config.yaml
hidden_size: 96
num_attention_heads: 3
head_dim: 32
norm_place: "pre"
positions: "rope"
rope_theta: 10000.0
rope_fraction: 0.75
tie_word_embeddings: true
init: "uniform"
init_std_down: 0.0
optimizer: "muon_variant"
lr_head: 0.00828
max_grad_norm: 1.0
final_lr_fraction: 0.0
batch_tokens: 16384
Each number is 500 + 50 x the weight over its row's rms, rounded and kept within 0 to 999. Layers, rows and columns count from 0. Numbers have three digits each. The size before them is the row's rms in percent of the matrix's.

# layer 6 attention query, 96x96, rms 0.0558, rows 16-31,48-63,80-95, columns 0-47
098:535472443598467480478562612523575542512474428589454423518531429520471484523379440432528516525515493423445486429517497508464550477424554541439489
103:553524345570512444528500508536510531531450446522539415476536554518530577488514554469433526483534523450470514505443566634430503556452568482513487
099:429508526502440501459462429468514532505467525549439407440455482465457401476529467402563474485516504562504452550505522474570411468485509543442395
100:470530492451618547484615537496547491491509487544503493480498528549501469459571511544482475611553427456526495476491553388539626507530475588542568
111:497590527566464537468503508564434436475500514458530547606503436440496542460506504556463533555511590590450540587537465510478468565570503520371471
113:432416548470470493530505491411577487378558565509468497475434493508575477498530466463480438465385546513488523545499426574566485492420454555587556
108:545529457482473549539470484520465440498455596409453523516528536495593565463492581430471505546505504477519522515456478450504504486505519476431584
119:423454462564493398555508407501508495447527489534584482489480524512526463430509444475499547640533444558478460520517548560438544483460440472510442
088:521484454503552484539413548456466505561507493466410368469534467537513471496519533526527528629512545450479443370471470490470479523458382510467448
115:549473533470511483462500558514576547504490541431498485489414414424554506495437466441472545495384450479408507448523537533452532523499553513452449
101:513486476437501422503463458556458522541525437446544476564517508596646533570377544480479482500454496470515564469354585489499425486525464481585451
112:539516496472407443450588500521438382508548510515536513445548517477542460490526568519549390535490537509474485451465485559467471624437436503387575
100:426465496518531521549530512439516496529454508485453413595542530503524468477544558527524453465542442574490436604399537450587443612374493526478472
112:498514572447412425517486444561490567505523467527488454461532513424562499504439472492571445537532485372506493419507530524597583543398508448572561
111:570560530479561501501455492507510462518536501485548466577498585447474568498469503554472442542465493541388418373488484523494464476509520588416535
110:528401549528496529572548510584514547529524465561418527506545488583454492533505556458529480522559507445575455520464464512577509479463509464510477
123:475533454481509518452559517533464444406542513516412449516472441448366543557450412503543532549480531432612562458488516529571561495483486482490502
154:550554452528458548537507431607528515582625507504518519497442438568401541520419543500528491490487568541527443540449433472484431529527578553482568
145:535424465476405423448487486538484470520500389485553416423410507529494474446484442476512435557458578586623511482499522434507446515535455458477455
135:512566455510538430513536531520599498541465430499446511438523525541489544419494497518532529449449463505550497485511406406487581502484448597556507
129:453515506449491494478483510475531576455500444495444536415488429462459550373445486538531596449498491498499575506528440467552578538499541467522496
141:448507543462509475510617543559500504476489412579389527454410540515549495483572470554490491544341413533460554592485440472467452457459553446494555
148:550518475535587508531483559444474466480491589438481403480472550473570509500491500496451498553480518445481598578419533497567501505545487535445549
120:481485519578498487545487475485459607568527436560427518469441508454542524532574425522418454489425516475471516494485430555467471459463490466488493
164:433514456509556437501416602530517561496393469524502494456592497519437534526469485614477417516502502405574421444504557506475489507503420488476484
135:560548480524617448459574536515396509547435557465488469575454450471502504407534493482577495542461412528485471445500490470583549460565482477523536
151:541505495433442443478492523480503480487476508487539538420514487577529455486437480503469634441551472503545502486402479575577457456500435525496571
153:538453526478478483540536465476489394542500522506480544436488544524504386444469498543590521601546492531493472487392533479547568551527549460390585
144:596461482508541505504511542469465482547491557519468594499557472495509396543568637459537486522507476543459422522502445474516404599501539523461529
133:550485428523449479538549412546503517515475443571495467600544498498528486520422528390484480510528540386459532444464491498579534607426570497523456
134:582560468507440538495474477493493370526526453563547475506581532440495526477463522516535434494451512496478482466512401568532504562522466488519431
144:575559506414436545560540476568651557538533485532413436485447437526446494546521500613525514503527481476571463608476515495459551445494465495543605
088:466579465499444515522590518427486519584561512501458512507639580493478420502565560475571458517415522518482530477502487544501554557468482450544434
076:528484401529482525440481576520489544572567565535536411513483461524409470569463500501497576484483499477568395405590508505476501501501530490476506
081:580533561476454503512508512496482469603518473422456432505420495453551436409470442414581467468512455532460533521535528446418573459536498539555452
072:396486474552522549532500513540489519545576449421486525570450492522544568389643466434497505478464507491563462518431529467514506535497553657521484
086:503473560440494482459527500494500557575498455468525552548498517539504468450512543467539446438519543483542575592438483516562496540479458463476478
084:510454471541561530441546529453515567469512484440408435420508464441562509520512480427540469450476521484469580551616466383478496526468574479545471
076:474501489504532469474494545494539449471425509617482420493478498508496545498560540420495516508475517477463518528552531368437488516517498477487550
080:493586502521561492418451486505476428489392383507557538505453503497484469465497481494551588551502471578478478441599480427486451520506520428461441
074:500417481495490514532504625405443559441439463549481510572529406516484453470560504598432490584478563506491431521493561513449510472455470493499521
069:542551435618529479470532481525498509474413517559595537535529504356506597460547537534422554480442555515486490427467497494388468438479479447512454
077:548464484458495500392513535458460529549458416419562531489491478546577553537500489411471489493554448497508556506428589452485584506481483544557483
074:501562531535427435543509432565392464503567554496479442448538529552472486539553500518579490498448413455527466468589565475466517520506572511432548
075:464440411448404464472494504421486558522470429474435484514500572520500538498535596481479480493403494464533544529448537531506481585521533471504458
079:525524559491351526500616476567536520490642568560488461545541429513522459494436416511550500430455483434532587526529459542552591527431489535523513
074:484546481551500500427458517511437357550479443588566477420438503510463547449527433520504594533486436447443462462534492476477500444526433420426392
078:452439517402458575518445477489458529542538487462475462552457464413566609534477493469452432527478579561442451552464524454516517585558507459548484
# layer 6 attention key, 32x96, rms 0.067, rows 16-31, columns 0-47
101:507518552441568531524494532501526523426502546608548480440524473492469498475530462464457534493614629501441513472549462522418546600450537502567509
119:537515570469488481541491556610479556655487593527462487409443512430479508495584527485466468547492569535412568521510584508485461508505546589469541
115:440541567436583426527422464555406439513526496465500421533436447486530507502546534509450577569421583588540430454485431502497436494485582448487453
110:558431429485630469433621503515521517465504411538521508504404527555392539556485528504482462456462498437546509443583467468444421512433483523547536
103:470490486545555552490428498472505451499478556533539649500460552563502594486553524498493478531477564482486516599508579545440500566433505490529476
110:528479620557504499556529499454432553436527511466486546474531499512462490489477531501536382445529454489557421574527511572530518476464469547466562
117:502578480495542499516493474472515527454448546554508369446501531472467575569504563409575550512390531494505456449509476520390482566504536414512510
112:543475424556535436517531354536426552479512408502533479483608578561441484547584491498517442527547530508463474477449486548461520459457534495492455
121:468562421537587495494503632475507464486494450523524479469434543369406428468459419608496499605571581462460516451512599488532508433464478526499452
109:503530507572524497500451545485515588514505480518469587404531523524596477413496469472515558552485535524475496494564472524438468518401465587438383
117:425545467588418575592525457551512584452457415376544570493450556498493473452489507433493489602430486619525489491499505503558542455467557444478472
117:464550458513512477565500543518468442592561513487488463556514448516534542509540444521559472474521448523515408476576610504456558494412543474509557
114:487476510513529501504509521476417487608392509446424459478529474485474510460498491497516455402471482518547502570422471502525476551466503537529521
105:503476522458515571471501449611600557524553511566546516498560509515457418552499419529600514588502479517473511458504444477493478477463553515475451
111:467515407483542497546408420487496501532507570530556468445460506436464510420496565425500475445479436447467476498551478482489456507506510546467510
113:468560492421463488527632505569456509514467458440416539488549504518461441517510594402450511532481486486498543437532569497497462499477414433492569
# layer 6 attention value, 32x96, rms 0.0497, rows 0-16, columns 0-47
091:491620482507409502506404509416571518620502484499554531464535568524392494459438507462481471453480450476496518573469548512533632548473496497503573
102:519441484413550419430464515481520532574490477534606505452569493461453552512514506453467510542457505515515493560561489469475490512446511447507503
098:450573432533524537417556553509456511523507470520505539543552486497524499490401560528576636532609581550523559499460554521521408403541514467486639
101:524467432497460499489471470461470535477528485530480491642440451506520419475504492492429506496455531444475523568440561603600533535602446424448519
096:474442480463455446517525557474551431526431412562452489530503529579540528405431423495531463547546404522449405489532507531513531573560493538475560
094:530554500533492476493430522505529484488540526572504428496576482556516458376506494491424501490559450508464562435439453473526448435488519401499487
106:501555549550552452401492502425434630500560554515511515422558470513498491500518518539573539382538505543537469470413499546507453509444554461475439
112:506506444487530448408523464448514526534443536499527586508508520396447489560556479605455512484387448529467483439409506480548475492535460547490513
101:591445450509436481564442610450481588489473413523521477493463549497498505518514551518524537528498523454525589560518522454495472445489464527394523
097:538449468554541478499471559529529501516496512473447642450523455600468450600375571529532470492519469529482548469505556563462491556518532465383545
104:436435437425534460432557577449525533510508511479527457561510463416539450557440445546517388481505571540555560478476497604446556408494513578461479
102:471458498505540435475503449488523468530483513552421507555492527639395560554474525470523538569414544619437469477456513519524453504476477598478456
106:540504522471464335516533463495459441500506542505518439418496546596516499458473495594491536568541590447599511453508544523421477490482551524521455
101:494568513515625465614500546446516510536464495522451505508513428491483538535521462468472601485435487447449464544469415581523511461462412470521467
100:447487597533508449487460523496464530447564420510430558519516439562470590435537559496545457532518515518412481537490448425384594438541512499523578
102:508542572563515586535489604444539494458433537490579482594540513488493567581480542480427531537457556607561545505535538491493464427535479486477408
095:482533494545467523413502569517443553496525479464461478441544424509459591519593593505441496494512536524542443442527402486563548618510522465443526
# layer 6 attention output (transposed), 96x96, rms 0.119, rows 0-16,32-48,64-80, columns 0-47
093:461506527581504549506528557476522467520529567500455416410444523560450533525500420613455510498550439482421534415522488528528402503600614536454438
080:577474526428479518604437540461455441572505475484417467452493524509419497477459531506504461441531516491557529534512494558557480437512599355501441
094:535492513548532438552528518572456491548487465491452462487492429442561492475590485444558503485419459497453424487503656634418474548418438473499508
091:496556402494505507500522516475488455535499565468550431498591577567600550550434574491470481537490493506498467523490456453561426559470603503529528
089:496510491556592469578503488416455470517398588561577432469552545498514508452560525489458540476575544449594513559479514388569514410485553427495531
081:386454523511500542501555472448536515431439480552490589547516496549396549519528536537542441448478524468544600515397588482485465499520511527438493
093:432593468506517491532523527561495483551536545521502444504500516461504526446602449502446525557546501520493359528520337494515566524434451568444493
098:523440496451407543618510518465542430533491450546495466522527547587505509520518557440544521545390583499533578545466549457448486528584508457492596
086:466505392483463508426524486576546471506483468623520399475558528568595477429502491488490426445503524492495506467466647508532539583484511554524520
087:564543527555426464504487440446547541495442542442536480550513602551537430496530599487549491462393564521560391485487536542455506484587507536509499
090:440518511567548452530505491560475540537484475521480497429455537513411525575509494447487518424491524547553543492517555425528496451509499451556552
087:551456433456501521418477512447574415465503462529470457474460493532501487475533492563434469491574469476565588398526545578504512470528559552552530
089:396507432529468578508498548450587484502493496519591414530472434461519438570500509427408461491517409545427567523401531493492480450578488512501442
099:514486455432553498500459502529551509456508530488562518436495457512483526519531472525504515532546431481631548463516461554470395428578528658531564
093:470429483536531482489431410502451506441457546489487497472618489433474580504443485484456481594541486466453480538451579545480484528402460463455548
087:556422490507562395487460419543405493547534538394491498554481578527432542440528482466473535553444441476542433472424560550505418432455486522416518
084:551470498574491505549497480494586465559577545443615490486515509539538466533532528486532477445449442513491553602554440518401597439471466480440506
098:520576533514506531548451518530612511526487450522481511549548490492519478447491491455545486510473549547544519582567487554498554500424417487575582
126:480466529472481489474505586515531441420481570472571535524466453446583562491547544508455540448500518477458445612484414522471459618518417455539498
108:458452409515464539448478576525579567518459511603417482559489515571539465494402478476441566469543469515515590497493524415527506516544568509508561
113:480457534553525472465467499527497628459505497498512558562532455413500506464510495564421526510505506469478571469435609585546539451506431450517478
115:449527476521452570477525479446536434485508529469404551487448516515442528416501410529557484414515483546444458547505596545456419574534484604462539
112:527579466512464550488363553517467529541556564563523485501532483450536475457452534482477536468525485505451442450500553535446444473550515555497510
116:566522558499523414431484500398494615449535521518516581484471455474467464490470547528562533416511541574521613406510573534519471534435535414474479
128:396576485523586523404606498420419510453454528412513549483474508458525460520487460550516477428467499496533443489480414519566496462496474507581452
128:598491524584546444546501545428492572517456461520574555470447438499453500504508553523452499475453391548463597600501439466506502498500412480438508
115:474452458523588420531479508573571511531558448538473594438552447550560491611433462472488505495555504576485515576500466502557502509475566440439512
125:533388507501491489479536583516485526520549503536513453518443447463503427630440457522473395499403547550490524557496518586492512382550526591436454
122:489488480441538506526583513459396503498483514529481506566569496585468482553429506465513439508481547513419461548440441422514514584498374533477432
112:494586554494494420508451424547545456547567547467498458506533476502558532474505469506492540533487586490587434523543445518530561562522594500494484
109:520615546546528539490450513425480563480423542499494458532562473492467462557413507500495558564476432526423494498442473582507556453507455417555515
120:496505504508580470461510598592544455540498494531482490573504496545463508497580567524499505503536486553429464556501471443488466375559504606527553
123:506487511460469644556504502478536511455458517506509463572540505386441581549545522541482497543538506553523596514512471505550491569535473519525388
110:485548496566430477465478536427519510414450422569518462495526560513487558473562542488500355569468547526533460385494455382523540595489489482476493
094:505547554545422501480568453461424499506521501412520540533535487464515456590496502434452518518444494576499538548464467559465539510516376475499453
101:410484469564520476443448495497564532458496446491543486461523468483502437540411511486557504612518491501448518377475524508466558438482424613415545
087:426574506420522457581507491475397499447549513469604515496555514536495527648486532461512430534517567575586470614446525493564492433452465518563527
097:459547547435510533501521464427428434559550389497472545496466509511471385492603484452581517535466550536520486492488670448433553514480492480548472
099:614497500492552439414558480518534542527576457501590529515510504441578501532438504540496522604428481474484512431579400498475577514463555423534545
093:531463504470463442502518493571546444444561458458528479474513518492508489552495466550487501535574525510476422437536459503549523506452459441516481
086:502357433486486475469487489547494392498433433537548496518547499497547508541413535454513494477459483471415455582459530640438493486528502572560542
101:509495578473441432562423466549487546420586482596501473477525512519540472479432481476518560556525454522409509461536569584443490510495478555480452
089:495498531487548528542567475453476441476550646445452537540499544501498541479453453548552490528503497394557384483511544541474451494555641428503529
079:541425556477580541400516570500410456495524475447448470506483439419398589407504535532521543510517516519445555489481506500514495551478410505423510
092:525593466465461564437516510415585430463455480433531512495547506507531555394515540518536547584581434391477440473491454525525509593399485461489508
074:466599649518417470588471514485433518446440517443460470523468374435536513412507478497501540453473416561570415508455491505508471459580515496451515
110:553435550472555510517507559431440512401418398517453560480485556527504543438475537507605473445547473535495538481582436558477477514473455468516504
091:493422508547484545459590593490513467611463448565490555484450529570545509486454520470454429448549632520499542511502506356525519522496526406463462
084:535504474494469522454560479431483611602519450491541521526431530547476411491525509445504558422473491508548487414531537450447562544574627451487399
100:565512465538505492436531531405492492558470447506376545468492472477511432430440558482523437405503507525462444489532482492541491496467532482551547
104:468558524468522508451515524546457506506499563530419544503536442562472428521430441555486640578618495483521446467478550537579471495537537441514440